Weights of a small GPT-style language model, trained from scratch on English Wikipedia: 4 heads of 32, a variant of Muon for these matrices.
Each number is 128 + 32 x the weight over its row's rms, rounded and kept within 0 to 255. Layers, rows and columns count from 0. Numbers have three digits each. The size before them is the row's rms in percent of the matrix's.

# k: layer 8 attention key, 128x128, rms 0.202, rows 10-63, columns 64-127
# q: layer 8 attention query, 128x128, rms 0.201, rows 11-63, columns 64-127
# v: layer 8 attention value, 128x128, rms 0.222, rows 0-46, columns 64-127
# o: layer 8 attention output (transposed), 128x128, rms 0.198, rows 0-45, columns 64-127
k10 107:126194136109109119166112139088171067145136133128122108116137137099112089121089119144140106119145135103150158128085101127181103169104155096120151159200173079145042126070142160122067079116123125
q11 100:132146171115093184059171101116145070174130118166166093107108103078134126102135107116126133212125147137122162178173186069125162108153207160120167109109127084142130149105097108130069077051116121
k11 106:109170143145112109128131143082126075156113115161185114170100125172116114122200082188104124079078194130183160144118174084124100068100115098119079137112128099126126095184165131157129125114091149
q12 117:164123109155078162161137150085113200149150118135138126165110113105111124115088058115153059165089114085119176073114129135185124137115127077077185143115188177150098104151170125163168143184086104
k12 099:179080128187118092161072140155106167139145125161142130130208072088126176123108133130154136150110135120127153099102064125097073140122173089160122150149112191109125112081113128069166143133135113
q13 113:139089138139114137087097133137198140123112134118062116147091077114093161144121140184134126235107173191060165096137126107123182123120140156143069078094128161154191154111134187112116094078140138
k13 107:120174120199083135134125068136047198086144092130144104124110138042101170149070112119187151133106134105173113195202119151096076112090171104125176164110107124112076054143085088122125156113157136
q14 116:168089153208139188112135151081145152142095136125076073075148110111154139116126105137107147163154087162145132157110163181138114064160170122093130147207142093150091115161090162124133150106166189
k14 103:127108099050159175119083153091150109168164110206154133083117145109092144143123172166143185160151094165159143131152190132088186149097073129133125110116143106174150121117114152089137148146068140
q15 099:149109112154130135153101107101116133125070100111111121135087219108127133153049089064117118153174118132130074116138153110111152138128145169095062112097087156135107159101116149099077148136164166
k15 105:120203137138118206141138131154083176162085150129067111147144090055138165155137104171146109156142164114138153130156145123112134183137134119161091179101087130130103084156098132165103106090168113
q16 122:139128141117168158143115099124148162149132107146077061055159178169157054128175131099124111164126167144188115176148130110127104164125089140139116122141098107095173131094136129158126090078121154
k16 124:073125123095180159096120126129153172105102138136145089104047109159154138142123130109148131144007072192158131127105119113191067117133119099149182123120134168109110099116164116153127168046111159
q17 108:139080116084175101136141118156106123156142094104134071091118093155083118180097113120125124142139109172192053162126101077146099136139124112090162065124104126138096106114139060127075084115085099
k17 102:119127116115096111156159146119070120189172156075165184150165139038156098094073088099139162121122124134102157101118121118072124100064142102114112136118125145094115207112111163133129141136161067
q18 107:097155135107127087151137065154123151151132138160096171104130148145074113137115130119125164136152149108116124107134130171089135123125148191102082051131120067167152139212159074146191107115117127
k18 096:116100105198123093113127123214104053142090061108109179162124102162110150163184120111096164112073153082109067107083073146072146099074178107147122093124181107144154126129135142103147143186074169
q19 119:156101127136150141166155188193114083130104182089143118216128164089153156184056130153133145160130072156111134132140109073129084096120097080126124122104151210143127120104123133121162143130124141
k19 116:136076207077173141147106148123216127128185135108171113120151125163169081184087104075107146095137129156128100129119104140145137184123069135120143120141120131112170138078142167159146131092079129
q20 101:106137166155181139137093102089127151118080165176185088080120142094137138158114119121163119148138177190110147132112117066097082092116127178122183138098123114112173096180158136090114101120128119
k20 119:092047153145053156161147156121051191161136136097097117096137139058105169147138117170105139149096187068121147130158105214094087111122174094136127126129091149096161079117111113162177117167128149
q21 106:176076097185100114147093119167080153145104160041120119122140130125162113132110131101154108183104102069113144135122117153168108162173099170083115116080114206113117145068144118139160094159152179
k21 101:185175066109111103152122166151143127186108102098172160175102062086152154149132144168135119116104124094170126093132084121171076111087103097158062157138115109098119074160133063141112146142166167
q22 113:151100118124076067146133133148095099123130141152193183127148160124128145178128139097081138116183138071145120162113076113139126151114163160068122072151142134199178147151109152120159180131148132
k22 117:086116144138088113072143142097139123161123176117072123143126124137132192156142127142146147185077103150115122124223146101118120097081129139142140117100154138167142119149127148107176125089134176
q23 109:179145160092128118153186114165166154109090110124142102118129143149143043145130153141111143040172134134116124157127147102162124103135118103144124079165101118126084140096139140167124097080060108
k23 094:149086140063098105124122145118153155166103116105095105126182153085213066141070128196159096108067142109099104123158098153110134131168074161109121144137095142129145179182135136125097130115130078
q24 115:082096149118161139163077173136174136126192108139103117096123133122164130091074149109172121170109101136093163122200189114155092114100106098177141108163070105139181145119141177150129168138111148
k24 102:142158134171062169102093145110079122206115124176162149131160142084168116101145153151096076096079178063149129164140154156079115121092160161102139124100190107055150109125141120115117137117142140
q25 111:113167124152134162134084147113108129075171135126165137190137089109059156154108162160163128165150100100180138155147124154191101165186070158124105069086184149136148125102154076190189170160095098
k25 099:170094135065159126201119137178155068150083115125157166155089171091142052097160133135094151135122088133100119093135138096148149128147060161102107084139141164093158158092134196120107135180111115
q26 118:089160152124091154127154144130159166078179151131166099159131144151118121150174179114116123162108123172129167107124117153144144181045106093120167158136121142081062153068125117123116141110119147
k26 102:172157138125146087126105115169191052173183096136100140188155097114123136123119110121097025122112049147095083106102103129106138125179128096071093115151103147131086117114115124095118169173160106
q27 098:158144151109074190150107139152114098117134111158115132100154139116172090120173146169147140120121103130168179124099144096114151065098137143051101128150175110144105096164129139151158097093115108
k27 102:122136146127153120131128066160157081117117113077189179121119127110132081129117148145106101138122182127108142107118188123127100109149102186141091126149108064176152132097085112119170092109110148
q28 107:173192142097088102093140151071118124091143132161151095084107120120167132161165113130118143143136129147121089107133134132116077131102063055165145139111110121127146114108158092087122135123153101
k28 095:109086121176106101221158113140151130169138148110082187085171089117112124097117170148099115102155089101153163175134160099112111104089096127152115158165143152178097143184106169106134158139100127
q29 097:137124133088156115110117097187129156104142166102108140093043105140134109114176127141138078155120125117097094101134182163151128157132081148148109122150129188132067093130188184131127154108118100
k29 110:098129148126120107119139179091107109091083110108203110129170140172084100093110176119115149087123142054159121196096133115073172154170101105150086095077123130145105149101140113112125097080127163
q30 102:066144080170194136151102070109117085084108086149130088137063083124113131133143117090115190085126117119071105094139166034137175123080115142125133174135133136144157134209115124146080086095145108
k30 089:147150071147114167097119065114144116195124135096084107133133129102089110123138128184202101112140127125130207169160180131106020125131170137204124113146089121059104119127109119093143147132079151
q31 106:173139206146113122132158106138101120099086155080096158121160123139197128152087164159099078177111129124102105135112105136135066101085107099134147150121143114050102178156115141139188137177127057
k31 105:114138134146107100180134125092183110126134125158170101137143107146124109121220097060119174124127110119143121129121141163133165165082149124150121139152097098131091141099137112111129180188035149
v0 106:064079142179085107097097111108127190165168126058136127118116115148097149084142098113155146127151142164106145157110077114135124118075128111090080200145113100116118142128161185125122167099128134
o0 116:077146131127108135119132122179125089117120132128132136113204124105193131145170131192082187062174137107160106165164156138102113124115157131185143126133122099186125032076130112169071132076091118
v1 132:093061129138116173144097133082160086169147056139180105206152052104156119120081112129101039133094110091126130111097177086178125147117141118125145136128157137141138133102174132155124124204110095
o1 119:070141118117119138111175131113112130104088129147167182129116120141095079159162123111133091157106138115118135093137202173062146114165147181144125074098149099152065180148161171152172130166062138
v2 107:103074139124193109046118156100144161176113075083154151149155128164091108112086103117066081123158085069145186158091112115135166169137110112179181120127157161105092036109095131071063135125166159
o2 105:124143149114209164123095160094131123132137117125144090111120100114131075178100119118110112124116121114141124146108140119154068108103176078113162130211114050114044155089154088131129136074142140
v3 097:091134108089143144095150119128119109121092137115179082159113170112125140112119103097130185143089039148149137168162138101140086142133100153078150168096127102076078182145122115097104126131166098
o3 091:097133115125129132104134105148130165197088174148151146167172130094044106097082110112171140080132120092085146127102136163119171076180080161109174088156148199128140113142128096116154138146097141
v4 131:121127143167170104074067170125160170151190110071177142147107072109095144096185138148114138151086151155215152114139126108132137142106143124069112149181137103164152161181170147101137195181120074
o4 118:143129104129135123134093127124129119185114121092132084075120084112160082107119135105175123104132086130126114125132131129105132163110098112110032108091100137164097096121086147181113111061134154
v5 125:190148039103118143119120100111100107149139142092109158138125182150129103112117146120126143107141119120091116082101119113104135162181094165113121085111112143113157087127142064104135067103167176
o5 111:140108136122116161155101136134151205134088147126123135138132093128125148120085162149140063176121099144095076051173127174135117118118130061120168206149114124164195119129135127085119125112185152
v6 104:176059158185160129129154134115111109165153082131091118098130056127107103108139154124091133164112167156114089133089177110112166079119129119110154138128199192139112167164177129117132156112108086
o6 114:138144098117121071086083085080135135109141126152152121182114114048147110083132103135116103151143103194149126141154171146166161156145115137160139091110141053157122193166126142144172103187097136
v7 100:111093154131194124070116121113147151108150110120152134137058085167132065097166155116111117164102076129130137187110153088138183082162160145085141093127182152128139236099171131092079152133119057
o7 089:129141100130183122131086104128112121134114139101163143109115164154119148119094139127159168156180181125121119115179129104080146175080072114163108133165125129167132129116129192117143111193109146
v8 102:081088127108108112170087102132094100141078143196082183181140179193193137108096150126117076136114095087067141146070107137155179128109091165211174151071096104111128089155104122160115102114097128
o8 114:133074127152100152104132133084157168051193097120143130132152127137113138155123131100098078112088193085153145145114111133132105157157118124153145170133098148128154168160223091128155132124169157
v9 100:192118124126127118060130099154142179130130134098109146121099106082164102173138115127101116125127116117132038202167169098126110103142133152164103078153137133126129196163140145141101126172113039
o9 102:139129091074072122115116109182123139120049078122066162091154168170148172128111083084178124135176150136068192089161149155147094143041094158133104155136159143102142062118095155098059168168070085
v10 116:125132124138186115104138184138118188087134156117207125174080121124084084102158164105165140136100095136162107136088157149154104145134143068100126141120194176169142206119092104138160167172116160
o10 111:119149154090115105133135141079108116145095178112175067093115124109089124058149113165119155142088141105101163115141124121101118117138168177128097096152114159157065134152122148172058097114151135
v11 110:126115076121146103077121182122159189120179123117180145155173091032089098141115129148105119108149174193196093144126140138166131131099050138097088158093099179114120109090122118134145143182118147
o11 114:148147100152143146079104136168118128150080132167097139136120149125173115087109138152143128144128133135143112115209194136160124109142227148157146141135106110106189136117083121101125149149129132
v12 101:127135129111157151097145107124120100102178146141127095075188140138125133103123138183129166145113144159111147114069106147157127172159116196140091146195143119136102113163120107094109130146162147
o12 100:171108124137182090170091148151134160137135124146151125128157133156139125141149101171116119109145111123138120094143121090118121132100158208125122153131129124157171111157145082150068169080155095
v13 108:150124112143160119118125094157135146077158081121140111122132195213091145183135146133142163174123119102158096113150099177084115106098112163124076099128071132161138087173155107105153122152166139
o13 106:094093100144081150156139086120133118181145144139156120122114167081179137109152102158134145114094177120164183164149108084114094063152123039090079176173136148125115098131109085130112174053102105
v14 102:137083076177153086041117066118126117122140087108142071151105122130104085157117137085118127178167091155184115150115112114100142122139166096111123132194149158149159129180090163156077094175157151
o14 100:118161067165126174174090083143118138112087151123172099115103144112084137087181145114178101089167116123154136135085141066167141134144129048126169101138165134150135118170136157070105170153143127
v15 098:151086078087122092120141120151118103123101165141125186120111163148088102091059137182106053124155117139157134120132089144112140097161103141171135137188078138235114079087169123127138138189088086
o15 098:154176088057098131074164101109078112136154154090151108143145104118070114147067137097158131119064120111151120150141208140200129133117214134106144119115152088139210158196101117114088148111137108
v16 090:109078124087177141128113110101125157087181181128089061150138048128139111123108144078151141093141169131091075143076121088149134116091117083166114086172090120133159134153152171126149162144073140
o16 094:121127138135085128131083083136106149118151029116163156102117126090171111114087164172100135099099107155091106132101173137096141162154128156129122158105139118136082145108093143095101181151126168
v17 104:174087098136149158092085141134151149152111170085151157201192092125113134101093142118042104153169084142142142161141074120178143087112128090143093102175121112135124128139151162101129083190116166
o17 104:116121176143149138089099168089084106195147116130131128105161141128138182171158128139177146109136194054149167113121125100107145153127095085188146206130194103089184125150128139091093143168174124
v18 113:151072093097088153179149095119119087089125148122106137154179102096191148163089078130108133130090178109104088111100110035075128106164118120180150123104158111059136079100127081074110126096132141
o18 111:099097114107098151184136136152036161127174132159142161114144151089122147113164162114089172112148137155120126123155194136123111106075174183128186143121136165120094130112145130119125167109121156
v19 099:107142076156130168187201118198134147119073149180149122093092148132070146121135070105132178136109135071102143147131128139107126115065104122090148096159089138084119202120086065127124128127123081
o19 100:083095149111116105185123113125132112120100138175129104110101115136109159162090172207168205123080142133138094149121068114104183094163139126116080100145161157061153111144138076056126134057142115
v20 106:080129155119112127138136189115081137168191135128211136096090113083097126073148115160155107156111172111169152127159148172166059163151135161095135148087178128177123110116146158167142192162114092
o20 099:116153132105173147098163062079136126110076123125114071185137132098140055168103165127124130081116091126052138140088144086115136158125136146132183103124109110073187134122173114172105056099109169
v21 107:109081166155118058148151113171165129160130150142194068189083118126104148147125126128107141158174178121131204167171114147059143134146163151130046140208118123135115130144139168140151108182149117
o21 105:084149170113140120130119190128136148114124104102106113111098146111109061086143050093143083124096113131107118154165119109138168126118123151108114147120097112104244043131132124127114183107162114
v22 100:094117146077104140090075156121127176113194059082118132142118095077151112113119073163188102169113154171122059117124133077138091119123112165129119151120141158107118200091137205139140072134103120
o22 099:060127130157132139157117088105178103122103128114122163149118094106176145158067164073142084087100121137204183103180140095159158091119106162103169166070120083108159146077106147095162120150115164
v23 132:111135163109146138169143177136143131158120174149093111120132069092082105119144159153203104098146179181070087063162228147191150121133131126113111120189158138126122150072149086159156086073122118
o23 111:103120123120054142163112143111137092095130158082145148177076130137155137093123112141163161127096067185151133102135164151144109128096078223137132071118134119186132089137115128123175089105144161
v24 109:130104161108099151145114108113164115092105097162124125072137120184154091146085060146192134151058078114122140138107176122152167103095151146197053164142124101147149146126079196135098141115069091
o24 100:140135068098123100115123166122154128066156154152129169137113170160159105165136169122099131184136132104109131099105101101135130129117116132176149122150125123097148127091144146191154155129092186
v25 099:131198207128141054171120176147170194098127134114153160143142134137152095043144137115129158123178132097086125108111109142128132111119144147111179150153099062093125113148084144164186154177153126
o25 096:097092114182143153156092123147143128122106099137181121154130179081136163085113136115092124112073107105145136117089099159111128160108089096187110158098110118192109165079139156141141066111129096
v26 095:150145192175143089145144121145133150167167120116183166121159118139134118085124134120076123135154126114163158150149102140137118209111100142128170182103149179106144076162151098118180171121146142
o26 089:131111100136095165108100142096088100174100101072154118129119119145121132132146170173121090149190080135151113139089067135146080117071174126120100136158108129143117164138133154121161107100092164
v27 107:104132116158079099121153175162113123042151152105084184159040152191169177144169130157123136142139077127131098135122148133111086117093142158118118150108141129139102136117110122134121118128132153
o27 107:107116135103073129143133101170119170081141184131125176138166136178157125056171082116164140125158123076146083174120087120177119142120101150174138127123140125078040164098126080126118110117140103
v28 098:156091110166140181147131170139127089134126138120143116197121161194160157136144148131121144113115083098157152100112128095079160181128141150100108157114106124114119104115170110075055179119196235
o28 108:135093187079089139073136164115155115197143123117089135163146097160095108103143120114111183132185120106142081129139131109099176064080129112074133134149131142138121174095088067151127089095158128
v29 094:146193138135114130063136046105126103076097161159113140109104117154089109096138142142144090187059100145075130061141196125122125195122122149084153119155160082140093170115105101142096162151148091
o29 106:118143140117178102173139131116198107119126138121217059044105123061107120117108139093107161122136147146122117110127111157183161159207116127086158113151164114128153169145119096068160115108135099
v30 130:172105144138058178104143072168079164142108187113102154078169171117151132169140126095089140144147103148143142147149112129152146160111171170123104143069098105125161081153090160122124128152126160
o30 124:162092129123099117156164177152109158157136127146120122168188092097113101152096130115108117117154157106151122129149087091090075135115100077153110165122144125102142134104152132086126174158144098
v31 114:119116118099102121182127063132133087136150125184121181073104102146165141154110084079168126162135109130099127101137137110132132060098134156167172145087120137070141138135085135086109095132091075
o31 114:173077131095120077114118125145095128092152114086141066148162131172186140174201167084160050105120122119105093118143150132137167175121109150089163106184168113128110146184138127166200197163156157
q32 102:116092133105122130126106168107174120106169135136157172134053162128127104096086108138169105124134133134115091130163081136187119097141051188053091098123102120118137158128159094106098072075155151
k32 113:141124151172156080182155176112095144114168104111167087110193115100093161130142131069152136150114087090124135098178067125101101154134199129109102115053150100120134136159092126138138077096124107
q33 100:027165150117110141146036157067169119128163129157137105097121112138106160093186077090196173163121127183137150119095133144154138132127139191125120164124104125147103134163124140033164101145054093
k33 099:186160101179128137166052066114098029100110125139108203122144097096056129110152107109085122127112103123124156081137145103098164135117143079130085138127172084124083157165153060151089160115148105
q34 096:033074145125125141170125116166106157210141110167121089112171170120114081151160093129126114121101092117147150102136141076130067153139076130143144145148098181146125147102150138138109091105086085
k34 095:118096143150197113101186127141101170137104135163113171160161161142082159148107169128063107198157157083170127112131072156138136071114140139129184127138119133087115108130140157160105122149101031
q35 100:136169150195074104135152100131116090099145157209113133160172129057094125101131119154120102129105157157145135096162101140107143173145187163136111113111184105141114120094150116116145177107156137
k35 094:125086132077112190138175163153226154132112114120115156104076100126138125096077106122129137120154152116113156191132151058151189084138101139097193138132130119089122144102100168145164107161128110
q36 103:127102097129180057176117167125125142079155151140106081146128141146072160181143111160135142082061131149149134129149102111108111110147079154237166104125090156156199111125164160150115119132129133
k36 096:134109123151147168088171105054114177145133097131137094151157146079135152096104113094194127166142112087122177121117116116132103150131202100098141134055146122110097116096092104097117078164132137
q37 095:130127165110151152158112165165118121185117108094157139137143077091162090100141138154126122145103115044088097152160207131108141186146128148106145037090076083095127134112184072084133174110153065
k37 098:144108086116116117151091149077074058110115132163116120154151142112146148164142112125165107108171077184155185120126118111171162111079146128154108081071124132157114108111155142062098078121121169
q38 109:123151185116196170082093128176133126131114122126124187101207140179153129141165113126203103086095138161158116080084158147105150120131162082104116134149143136151135106113157125075103127094085104
k38 097:117083098119096170181162088139129214197115173175165130105100082131189128153124136132130166046135102102160145175082124162153080095157137101140153148160163147155167096136151107096107067207106141
q39 107:125086121164102108131198131131081135149102090138100119107107164055142159162100119100139167137173149120124101120125143140142136099124212166113119098100121110154125080175137127143118121131056139
k39 113:115153163111090115137124135178115054187074120103131136164130092102102087109202100152081140067111142120105203141090139116121058081107125134149113079147107132141132092113073092155123093099108180
q40 097:192105157139085156163106165129153111091141185089161170127150125173178151126153158123130101054095079154152135167167113113166149121095113108194122101151119166137122163140124173124046134085144139
k40 098:122104098121117158125092107113123093106114141119148095161127107056162044065174131161121097111162101153108120158116160126166142125132102147108132154100142080128075160088130092096143173145106140
q41 109:123149098095127149078166047131049149179117117072170103136111122118091154079135135117143147089154124089107104186095144093142156105156134148108138171099127122220122137118120146091119159188107123
k41 104:109125108112067163114101190128143033138144130126134142101111148103130061103174124181129143110179123136160133098171128125093128146136093132136086146117216162105098126087123139098132128093126141
q42 101:089161129215161158091129120084123097059153124118156170119110080146091125120122177074112141136101140079128113088129096142163123139172116189163091107075136161180143111106080113115170128183107127
k42 102:141150110139113130145129114178139087097138091141171104170076160118132103101116129130144092141097118146108120114133111089063120126121177111140074095139174129122113127113143111155150110168162063
q43 089:131152146137107124144106095160079113111103106140082222154098129110116149133109142150123148080165144137104153159112171126188122171124188111122096162131140108130100158114126168142174107128144143
k43 107:160133086113122162137113104106150101130130154096113134081185067120103124058148114114113056102120125127090183165076173143083146113140066145101115123112120155156137145128125094144082177141128106
q44 106:159104176077127117152062129091111146118203168141147084209123098126122067072058156109160125074136116134148114147156127087099172158140150138148159152079066173135073108144146194124107120132172116
k44 104:087097131140145081113116154113147176115111168106152071063110133122129148154179102103187202147156107122121117097121090154115096173099161121114097148184123143093112096143091052094078198144084091
q45 090:149105077099134172109157068114182135135145146121152142097143099135103121118129124084187120123094105123080096161110102101116158107130129100178188129114134160134114094122148120134100157160136121
k45 103:174095085125099107149118180064116101126163204184162126169102093079144154166171135122094115143168126119077142083175158116112140114150195098110140148121112143120083161105129124149186137164155130
q46 102:115178089111188146102127143107170119123170200082175115154073109125153091132088130151172157080176087163163116138095166122156098168130137147133090143151113103146034149121124151140098125155178081
k46 100:115210144154091155095167129154149169134081108123119088092105142135132125147161084097122133130083124143108117131161125155098154111104083135113131157117098187078195176159127149072124134118078130
q47 101:098187175093148132092100154118130145158111071153096173183152170153121104125128106079099041105154136102144097118126095108138062139146123132124121212141109146148095140106142124172112109156080155
k47 095:071117147091162154105147108156170171168083120120111119073123120116121124169116103159112148153104065134160183154165117183158125142117103103156151118132106140175101093122108129140176136070117161
q48 107:170120121120144083172095127123140219090075122157185071111141082116116202142120090150075100192131133101090154125111071177099150177125173137084145164153101105207153113138123119123101096125169154
k48 096:080149130215139104162150125106067133146173189076205142112160088098122139112114162143181162095140141147138101139131140150182146105111181050150091093093165132104117098136149093142112153117127123
q49 097:106082161106105102148125110163116178100109123080149103100109147118092127134108192054144099111157092119168106093092128109146127185079085134111165110050076120134212127119118145155152142176167108
k49 108:167086128083107063111134130128109118109114156086161121146139121088140107130088104151155203084090132128110057151157181121164113102152150169138168153125114128126158104151184163148070123040119129
q50 121:133123131150092112154119148104121064152093087179101140156165107110132128094105141148154129118097138092120125153111142119089097091082156120138183140113187182168108111143099143182047131151113169
k50 094:129142098078193159094077159153087191096155104132134122149168095158194116098144170155096115116164170126085099104170093126117145107094126175094139146106061097152163137176075156104093090118146116
q51 098:103152134162118157145136119126136128137096072114112123143139087205117112100128102119125100118065108083148125103147161116100124075099190165125175198116199151154151062156116123145112096135200133
k51 104:147136159096110114153097134121081182143123119129083109122158150134084173108117120156124178126078116146160119133071133181117082156109087119132128165104121103176180152098051122143109177119016124
q52 098:123135146098105117076106118147119107109182106164156157129118145137144136136128073128109106087162150121099111117097178143143095099147096115158173099133123104127143090098112158107131173143148103
k52 097:145116148112129125137135146178151166083115095159129119149139192165122127130121181124171116120124152115083124159055077085147236114094183149098182117091123166181162119158144117205119142140090093
q53 098:064048127121152076087148071135134129139149137101137077158093110141122152165161119096111136117113083184105157113116149116072111132145191132086071120190128111148239120134127115147132067110120153
k53 104:152132140151115124100158094134063116072137176105124108151153111127032118132157130167148130086115143109131096136148121163176150113175137131129165120043161130126096126109121106182128136064141204
q54 107:146148171073126196090110149117126103128181092129179128122174082095158058121124095091154130073064098077120114141111155128106154125105079140100124123193083139105102121158121097176137158144148140
k54 104:078096162191151095141116112109134068120190148108149161139165109165138117113109190142126190143138122153149130110085171097055122157146121177063098086060132176178096146158143099089135108140134141
q55 108:165081072166132109148135145105136161139110128130158065154136136148129178086097143115151122072062069106065164110136134142148129147127176109099171171108136106059088052096118100098145067138151114
k55 118:184143119096119179121130133144197117138124130136126175120144125110183144123135123087152134125045143150171118129136142111180149138125066157081100141145081150074132117120185153120106151183126109
q56 097:079109109097171169112108086150154095088179081168135139131128120115120061124185110145131186095171096175128120140113131163152122100104103119140154089154103113131153097139097158124153174096063172
k56 118:135118110091103151102136212171186162083127080073135145081124191166182129122073128130151157093113140110105131149129165145180110089168077079117171175151149132114186181124100178123098128143176072
q57 103:135179197126094200120086154104111135136093187160103079120111134080115099111125113111164076232155139069142159135112172113151103094110098101144139086120176121097093110072157133113113130129169151
k57 100:079169082105149172124170128134136141101149145137140157159131063110147163085097096187090158173113125168074159130150069139090174146107169158167175143149082130184135134132175135103103100181109128
q58 112:175093084135073202124104211113162132146196168133094126134132129140124115124082159112155125086112142127131156109126119152119185091140098108137141146184160143089112085076156188068146158177089080
k58 110:138126168108125060098127111176142105137176151160116162142129108148118096103131166107192150146088098178045105095236070103145117112130130131048154173080117134110121099196147120083167154197119144
q59 118:141172122107121182112108169164095109123158154094182157084141146174202094143138135188114145122094131168123108129131182184127087119104123100133072134153070105135092130148145144089123088118076214
k59 094:108160141082128158124123144094087119095153091174132158053096104120176146099135128160102166082080174177109095124079132134128168143090151150175117126160143130175118125152087132114137149041144109
q60 098:187127062046146118112124108174133095193128093099140157113113070116078041175128094141096102102119099087176087146135158132123112087104102183158115111194143139120118135149159124128127064111124125
k60 122:135116163110136130128108187149175176092107107063130106101109155168158112170096115113157144071131082132171097198179189116145162168148125105120065152176113189108151181130140139138117163138121112
q61 093:124069090103116178140143112150150086117116158116152082154115129087100059085153132126172171096153113107178134164112132134170121107143093094152077153076097134153139187154050124088121141154195159
k61 113:128139171087120125132097135085167157064169119142106135068128155082161096138147069097133135115145082132216144199130132096135088148119130096136117191167095099136085159096164149131099082175164113
q62 094:124112134138128108122093140158106132153105128137119159150145069140166111140107106127119158093150156115167102158187139161105107116082078188086090078086138148090128153096150122107165113166128100
k62 093:097129132152099144134071122161129123103160119094133112176134163106120134082145153142122126110140062138097140122176151122114158105048100113082139140101097101112073135107165146128163108080157119
q63 098:143141168083175146137094136158116127168156136187095145140087096145127038133153143124139107126131126105107138100140120215121127108107099139151089155118132109157182096152178161079179144186106110
k63 088:087129080117098135147116130094146125127119090091160110120125058103162141110124080053151145135149163146114188120153136130111155104123172100114083108177111078102103133095109104160123098145046143
v32 089:110154200173168142094136109075176162090101142103016175125107117091145131112106106140127096127112119109139054119161101113147111078191109068107108126140123120112164125170114139132133132117088129
o32 093:133154093136134154090119116112186184139151159089142119147097148101093130096114135120112164144136113140141048131103074176164123117122175103153097191136109113173138113175134126132111157130107129
v33 103:131131108147120155117144148086051093157174154112109090145116105153109101157106140165145086125131130090151163169104086111103128144097114102121139062072138098104152179122117125128106120074157180
o33 107:150149094095131134112116152130142081139040116120112106093175097113121109138169142151116138169100153121162142171145154144095086175108215121207111070113142148159134141159142139130104118117101195
v34 103:159148110110154140112110072148140167094129169060134116101134113101134131136103087066160156186161142116123177101145127179177097156085120142102141075066166162143170109150132100120096195145148096
o34 096:156104111135107079118125125105153152146172106158136100091124171161089206155149119139088105127115097123116115067075091135096155100125234150101137141121149086095102120178121106192122149147128079
v35 100:164140149156113144200114116085177113153151119098181089131133153177094119120086158119189102158144106144107071143163142152087100108163100168165178153120125169157117085126114081161124073095126103
o35 085:160143164229070090152102080122112109083115130139152091119108141181149184145162143127136173096113144079103146128116135187175176109139117093095079151117103132105130064188103149044157118144118129
v36 102:141111107109117156068171128144085161134128098096160116184171117127143113133173126151082152185129184126197099118143169110195074143130132149120100160111131153108120153084123182097125123132147170
o36 090:161050165155136121133137140082146071080135159129094100115133103111108115102100129151185125100134138089120088117156118116145139124125166102178127138054106163127128155143088147131178141122149075
v37 095:125128058104140159119140098127108176173140140105173137138131125237157080148193123126102086118159137108113154135105140132126154138063123091132107128102108110139167138148114119129126140109105180
o37 096:186119108135120136111166163088104093136131141122086160124179041112102069115124110142148149119123187118140120147111182112126159095179069069099085155110100084141125156106152192148065103175133097
v38 096:122161123079137068129149140139124081129145149075108132130083162109141125126120128136100074133079096171119131184106163165157111123196102164115144136106164126124097136162087148130121073195058160
o38 099:162082166116129173120156122102199098118161131072135110160083081062097143131125148164117137117102076169122133120186100127137108085129204136097100146141122155089126174165109167119194174121102080
v39 101:102066118137133134107099091078126177101188066135094137175104126155142137119110118110126128108101141151153091133145152117187098162099135088099102145157135174180124125089128199146084168115151139
o39 091:148112082209097110139139107141119123112090168126138086097141140139172112083080103071076130093186103099149110124125097156066107122139115143092138140142095086135147116130154103143132112190119119
v40 088:117107122172096135144124149177150119141105139095125108160128103141117121062155129156139105140116158180111104195102146095108185110148156130139088130099135157170176130123073140088086170149160177
o40 098:118120157098165154073139104137164098109125128180055158228118100107077121138097152125144101103152135130163089094086146124174092105154146117158153098132136140118181117187183122157180180139109104
v41 099:116098125180135196139108152151184126128156116131139119162205129155128164096092106123123123101101089121093166176110130114176112124133149086154169130134105174188153216085148102104154178105135099
o41 098:165122155161092098086115129128172098074108146150089127201143137076096146146137124070151129175131089124119102191142086163156115182130049127159183121132168111141137154077113150169185119156095138
v42 096:114115106084100138102131157081163137147108048074095102111156166111078167125107152124166142191138112121094152084144125172130092085161139091090067155095135160073095119141092105065135099116118128
o42 102:199165073077160160101116125147156132143165141137156138069104157167116128060054119136154160103133167153179131155085143156103140110143209092147130148161130096148133113167161104056044144090175134
v43 102:177080149117095111190133142107140107139109105130133122146159068179120053100139105160143126107132118138102132108132161117104153194158125082056191108140114138139124108113179093144127102132078113
o43 089:131082158130095177173168124128161117154152134163075119203169148097099128137215185137122114102069103174124144147099085119112100157142128134123145100143133120174156159117136118126148087137144185
v44 089:130130157119172107107098132161112164138122146137136103139147081110120141091137144160127123109124138132156109133133089133087152084168179149062128104150184097119107070144116106144123037050126193
o44 097:148153066041118165091110092076130112137146083110120160151054117139089135128113117138109097112163157172125109192117118145110155116134037092144119145135125086166102189134143100047135094126138144
v45 099:141076125097165161090142074120135123116159137145117148076183153102149165111169090107075116194154119132166110124163143070110179142136125208129144095062153140162126082140139092148198190146146134
o45 098:171146097139144121113132116142175100147154120096103094205102118088148138191132104133091168104123113143139121098095129116177151188119122127172144149100120100204062168067123100177086134128185124
v46 088:181106110063128101121184070101147097080117098141143086195153100167182134139148127181124115153146132156198160180126162119166108142119156131142062126124144175163131144137200151114144085127105168